python train.py --norm_place="pre" --lr_head=0.0116 --dataset="wikipedia_en"
Each number is 128 + 24 x the weight over its row's rms, rounded and kept within 0 to 255. Layers, rows and columns count from 0. The size above them is the row's rms in percent of the matrix's.

# layer 2 MLP down (transposed), 1024x256, rms 0.0312, rows 248-272, columns 128-191
size [ 93  98  91 105 105  88 102  95  89  92  93 103 110  98  98  98  85 105  98 120  73 106 113  93 102]
[[ 91 142 151 145  97 171 126 157 103 129 132 131 130 134 134  99 102 110 172 113  96 100 127 124 197 126 130 162 136 108 157  97 149 129 132 122 170 110 100 121 113 128 103 123 113 130 121  75 148 140 137 114 107 167 152 124 123 138 154  71 137  81 122 125]
 [118 142 120  94 123 145 140 124 145 159 163 102  86 121 100 104  84 146 109 100 176 133 112 155 131 158 159 177 143 149 165  77 134 106 141 169 133 150 123 136 142 132 144  72 130 116 135 129 109 134 142 140 155 117 105 179 126 112 157  94 116 125 111 125]
 [ 77 142 149 129 107  93 114 125 142 118 146 115 119 138 135 137 129  82 156 118 134 157 134  99 169 118 141 102 173 153 155  91 107 120 163 128 116 140 153 151 153 126 143 151 116 140 116 153 128 103 126  95 153  99 172 153 123 109 107 106 169 138 140 149]
 [116 126 142 117 136 102 146 161 144 103 142 118 106 130 141 157 120 119  90 128 121 115 124 146 106 163  52 104 109 127 108 150 145 105 138 140 122  94  96 132 123 123 121 121 126 160 119  82 121 157 126 186 106 118 106 108 142 109 126 115 150 120 134 150]
 [ 74 152 156 120  85 123 116 141 110 128 109 141 128  57 123 134 136 106 130 151 105 156  97 134  97  70  99 126  80 115 133 151 115 192 163  98 182 178 150 128 145 122 121 107 130 123 135  98  83 132 130 119 140 140 143 127 122 119 108 160 114 142 112 106]
 [130 119 106 121 150 100 142  83  89 103 107 120  80 135 121 171 124  87 106 165 107 141 135 136 144 126 160 150 110 159 143 149 113 132 110 120  98 119 121 135  97 135 120 137 125 128 117 128 167 112 146  74 129 117 125 103 131 130 102 164 112 161  84  96]
 [ 90 106 107 156 117 135 164 118 100 109 164 121 141 130 128 124  86 127 152 142 118 152 109 115 134 124 140 145 122 142 106 133 135 146 135  93  96 170  99 109 155 100 112 151 107 137 174 137 125 126 106 105 116 142 141 123 120 112 132 128 151 176 140 110]
 [ 94 142 146 111 108 131 119 142 110 120 162 130 160 179 105 122 133 136 102 124 124 147 159 122 100  76 114  84 126 162 158 185 133 124 146 166 151  97 127 162 121 152 101 123 125 110 100 129 107 107 119 122 178 133 119 125 114 134 126 150 103 138 140  82]
 [150 179  91 152 133 139 121 145 137 132 159 132  78  83 159 162  85 138 100 118 127 171 137 112 135 117 132 163 127 119 140 129 136 152 128  94 148 163 176  95 175 119 120  94 129  81 106 117 117 129 144 133 201 130  84 144 129 148 124 140 137 158 151 174]
 [ 86 130 103  92 120 131 130 162 151 131 135 146 110 174 149 108  93 167 124 137 149 160 135 160  75 118 133 109 114 190 153 121 108 160 109 111 107  82 127 105 124 153 142 141 108 187 121 124 140 164 127 132 112 118 147  90 123 109 157 103 130 140 168 160]
 [102 151 101 132 136 109 115 106 120 122  89 147 114 118 187 166  88 140 126 126 138 111 112 132 104 145 141 122  78 168 134 180 129 139 124 139 109 113 114 112 130 124 146 153 143  95 105 172 100 129 112 139 139 146 140 108 142  95 143 101 130 148  88 115]
 [103 166 141 133 127 131 118 125 148 140  85 121 142 138 160 171 134 146  93 189  98  90 135 143 128 111 117 152 128 159 120 151 146 109 143  49 119 110 151 169 115 105 146 149 114 103  98 123  82 133 145  94 139 163 124 141 141 131 118 141  75 122 154 171]
 [102 141 120 138 135 112 149 142 122 127 136 118 180 159 103 144 145 156  69 136 100 121 114  98 172 105 131 133 123 137 137 116 133  91 147 175  81 126 120 112 128 155 117 153 107 111 124 118 151 142 141 106 136 148  94 106 119 107 124 145 111 136 107  87]
 [ 88 123 141 105 124 101 153 109 128 116 101 109 137 113 169 119 155 111 150 158 137 161 143 111  96 129 155 134  98 163 103 149  84 148 139 105 194 126 112 135 124 120 198 174 125 144 127 141 192 114 118  87 144 150  95 119 133 145 139 112 127 173 138 152]
 [112 182 154 123 164 116 121  96 108 115 132 124 155 123 119 109 125 128 117  90 141  95 155 140 145  58 122  92 133 144 153  99 136 140 134 141  83 140 126 137 109 122  98 125 147 132 109 131 126 159 144 116 154 118 126 122 133 137 139 120 108 125  93 106]
 [109 126 166 110 114 160 118 151  94 120 134  86 127 144 148 124  89 150  93 207 138 109 103 143 148 110 106 142 112 131 103 136 124 166 143 110 127 117 113 119 164 148 121  96 117 123 143 161 110 103 120  99 102 137  64  93 131 138 104 113 121 123 174 137]
 [140 121 113 151 153 143 139 120 150 133 118 109 166 103 112 137 137 140 136 103 107 140 125  98 131 146 114 165  96 100 127  99 122 116 106 139  82 154 141  94  86  70 102 113 101 121 122 138  78 129 166 114 110 104 161 142 132 116 136 162 174 112 121 175]
 [171 124 116  78 135 140 117 179  99 136 122 150 135 194 152 107 146 118 117 120 142 104 150 154 137 158  68 107 174  99 121  74 142  75 116 104 171  82 124 129 129 141 143 137 117 101 155 127 154 131 115 107 117 146 114 123 123 107 103 140 139 132 136 129]
 [149 148 130 113 100 139 136 121  69 118 112 136  91 160 182 130 166  86 129 149 124 130 135 105 171 131  99 145 112 132 146 157 111 145 108 114 119 138 104 142 150  67 107 108 127 162  96 144 142 120  98 147 171  44 167 139 136 164 180 122 168  88 131 118]
 [139 148  98 145 138 170 131 127 160 137 136 122 158 128 145 118  98 131 114 113 113 110 125 174 163 146 174 149 160 127 118 118 111 111 126 162  79 150 128 184 150 100 166 130 134  96  84 109 110 115 118 174 158  90 156 139 113 133 120 155 160 144  84 122]
 [106 132 124 110 105 174 126  98 123 121 112 115 126 164 148 113 110 144 104 131 120 121 124 162 162 143 134 136  82 110 137 137 145 154 146 135 175 102 120 148 107 131 117 170  99 108 121 134 107 149  95 134 153  93 163 133 146 117 104 153 130 115 109 101]
 [110  91 138 148  82 149 110 118 164 121 108 139 143 126 129 128 133 163 108  75 171 119 125 146 140  89 125 106 131 101 188  92 170 152 113  94 129 149  99 125 157  99 116 104 143 121  92 153 154 187 151 110 148 108 119 118 119 107  98 103 128 149 136 133]
 [ 99 148 161 166 145 124 159 121 140 120 125 134 111  95 178 126 157 108  74 152 111 147 120 137 126 139  70 111 103 120 131 124 119 112 162 114 124 138 110 115 135 172  95 132 108 113 169 118 142 111 109 124  97 157  92 119 138 142 143 133 166 137  74 115]
 [154 154 153 156 118 149 138 137 158 110 100 149 117 123 116 157 113 121 133 109 143 163 142 123  98 165 116 142 135  76 128 164 121 163 129  88 112 159 122 153 140 160 173 126 126 161 150  99 129 104 156 143 106  90 118 133 129 143 128 171 114 142 104 108]
 [ 89 112 133 141 109 117  98 115 104 167 123 109  72 113 127 133 108 127 135 147 138  96 112 143 164 123 120 138 108 123 120 128 134 118 125 131  86 121 124 142 128 158 134 118 172  94 126  96 107 112 123 169 133 142 130 112 111 164 104 125 125 135 180 132]]
# layer 2 MLP up, 1024x256, rms 0.0389, rows 249-272, columns 128-191
size [104 103 110 108  90 100  93  92  93  99  97 109  96  96  95  92 107  97 103  85 105 116  95 110]
[[108 159 103 152 137  95 134 151 158 195  95 131 144 139 106 138 124 116 147  95 132 150 158 141 117 125 178 155 168 101 112 129 144 148 126 165  90 145  95 136  66 133 113  69 116 155 111 119 139 109 150  89  87 117  98 107 121 147 131 157 110 117 103 129]
 [119 117 158 119 115 154 130 124  78 138 141 110 113 111 132 174 109  86 191 127 123 131 134 118 165 129 136  86 157 131 103 155 130 138 117 129 149 137 147 140  99 139 113 152 106 157 114 106 116 150 117 103 120 129 141 141 137 200 111 163 159 179 140  74]
 [123 146 159 117 108 145 114 138 142 122 173 135  91 125 136 130 164 124 125 122 147 147 144 111  79  62 106 137 131 116 115 151 139 108  94 141 129  90 115 134 128  83  99 136 131 140 134 111 120  91 143 115 142 136 144 100 108 126 129 183 101 167 158 174]
 [149 126 113  97 131 122 134 104 157 124 120 120 182 115 147 126 140 150 109 155 109 155  72 156 151 115 128 150 168 135  96 121  82 105 127  86 157 189 151 118 186 125 144 129 139 132 125 106 108 169 119 128  95 107 111 133 125 135 134 122  92 172  98 160]
 [117 125 130  60 153 142 131 124 117 109 115 145 126 124 172 149 148 146 113 144  92 130 146 125 128 112 126 105 146 104 114 101 112 129  90 138 152 144 135 111 119 161 108 125 128 131 101 137 152 137  78 103 156 163  95 100 106 133 133 118 141 102 160 148]
 [ 83 104  86 119 131 119 158 130  95 121 159 135 163  88 144 114 102  99 137 169 124 158 143  85 132  80 148 173 104 154 107 175 118 130 147 102 114 117 108 155 146 143 110 179 121 138 145 171 103 123 112 109 109 170 128 108 165 114 190 150 107 163 179 112]
 [102 127 137  85 115 117 129 162 135 141 149 140 131 137 123 132  94 143 157 129 119 145 116 117 150  89 113 100 110 166 109  97 135 129 133 153 129 112 124 120 110 126 101 164 127 129 120 104 163 111 131  94 167 113 140 145 120 156 129 139 101 147 124 113]
 [183 129 104 110 148  86 144 149 156 141 120 140 122 178 111 111 134 128 150 165 121 103 134 164 154  81 115 108 138 154 123 117 131  89 103 174 121 102 121 100 131 125 158 162 167 172 103  90  79 103  97 115 128 115 112 111 118 138 117 132 122 139 110  79]
 [116 154 104 117 142 105 116 158 122 129 101 112 126 113 139 125 155 143 111 145 106 138  81 149 144 113 161 123 158 120 124 144 154 143 146 173 129 145  99  98 128 135 137 115 157 137 138 137  93 110 170 110 135 147 126 125 140 114 141 110 126 122  97 118]
 [109 117 124 112 163 127 118 189 116 138 160 117 203 163 185 137 135 108 118 160 113 131 103 167 130 111 132 119 137 113 106  92 130 112 109 137 142 110 168 146 109 135 130 131 117 141 156 151 106 111  93 150 160 135 114 162 141  97 123 186 142  78  73 140]
 [119 132 123 150 165 122 138 129  96 154 115 136 109 121 131 147 136 156  92 114 116 144 125 154 136 176 147 113 154  87 128 120 121 107 113 101 141 156  64  96 115 123 131 142 147 149 154 135 116 108 178 140 106  92 166 113 134 129 122 146 131 137 144 109]
 [122  95 124  98 140 110 112 129 136  92 156 125 153 119 124 120  90 149 166 157 123 120 145 147 137 120 150 123 136 122  58 104 148 162 139 130 154 177 136 152 123  86  90 132 177 137 119 155 166 130 104 171 128 123 126 110 144 125 138 127 105 112 106 103]
 [162 144 143 115 110 118 131 106 149  93 105 128 137 174 110 106 155 141 104 184 107 118 133 136 101 146 127 143 151 118 188 175 130 126 138 115 124  66 122 119 120 114  74 143 145 104 105 154 141 151 145  92  91 170 157 153  82 110 151 126 119  93 196 164]
 [106 171  90 169 140 104 150 135 121 112 179 124 124 128 126 123  98 125  91 135 160 118 127 153 114 124 104 104 145 142 152 101 147 142 119 128 132 138  95 120 119 105 120 102 176 154  77 156  85 134 102 133 165 160 159 123 117 132 125 130 129 174 154  96]
 [122 115  86 123 163 115 135 138 136 169 115 111 157 128 119 138 124 143 118 123  95 151 137 108 104 140 105 114 110 193 120 167  78  94 121 133 155 178 147 127  87 145 122 107 131 191 132 125 139 114 131 122 126 113 140  65 104 105 119 109 113 119 126 131]
 [128 147 126 130 132  96 126 143 114 142 115 132  80 135 132 100  80  91 153 147 145 130 114 134 107 123 105 107 126 121  66 114 182 120 124 136 133 150 104 107 182 128 187 110 110 121 128 121 143 128 113 119 112 120 118 119 120 126 126 157 152 164 124  94]
 [140 105 106  95 160 139 127 175 145 188 122 175 138 164 162 136 153 139  76 130  97 139 160 144 139 151  60  85 173 142  94 121 127 127 135 119 199  82 147  89 106 124 109 140  89  98 151 137 125 100 137 134 105 180 122 160 161 157 137 115  91 122 150 144]
 [117 169 124  74 149 101 130 125 177  86 144 124 168 105  63 125 114 169 119 101 148 140 119 132  99 167 159 145 117 107 121 110 153 135 104 110 123 105 152 154 118 111 121 119 135 150 107 155 172 159 143  93 104 174  80 137 126 115  95 119 153 100 116 119]
 [142  94 117 101 141 139 109 162 121 148 117 139 131 150 157 152  90  78 120 121 113 124 132 165 154 126 109 128 113 126  96 111 165 154 101 137 163 103 162 127 114 151 119 123 133 103 182 156 143 101 123 116 140 147 149 123 119 164 113  93 145 103 144 118]
 [111 136 133 125 103 131  83 125  99 105  83 136 143 141 117 143 158 195 139 117 143 162 140 123 168 152 126 120 120 126 157 158 140  96 138 119 138 109 130 119 107 105 133 128 132 157 112 150 132 141 133 136 120 122  86 125 157 162 156  88 103 192 121  52]
 [131 167  96 162  87 152 108 117  79 137 109 146 120 154 129 121  94 159 144 114 118 104 110 118 117 123 136 101  84 128 133 170 155 144 128 143 146 103 133 176 109 151  82 133 145 119 100 120 101  99 120  77 189 117 155 136  91 107 132 143 103 140 121  72]
 [105 164 110 134 136  97 111 166 153 156 122 144 115 128 125 104 134 158 135 119 126 134 115 131  99 147 102 111 164 153 126 167  87 131 113 108 135 201 139 133 115 124 146 113  96 141 132 125 165 145 112 149 118 100  94 108 142 160 124 101  97 142 134  91]
 [138 139  75 143 143 102 133 102 142 128 130 137 156 131 149 127 105  97 139 114 145 159 118 137 135 166 126 146  94 163 113 119 131 130 112 158 154 104 119  96 139 104 130 123 125  83  95 130 114 160 144 141 150 151 147 141 120 112  74 141 126 117 138 171]
 [141 106 117 127 130 119 138 118 105 128 118 133 158 122 123  96 125 147 148 157  89 122  88 138 126 100 131 135 144 141  99 158 123 108  95 154 163  75 162 114  96 121 112 179 142 121 135 119  88 112 125 135 116 110 136 128  93 108 157 179 108  87 138 102]]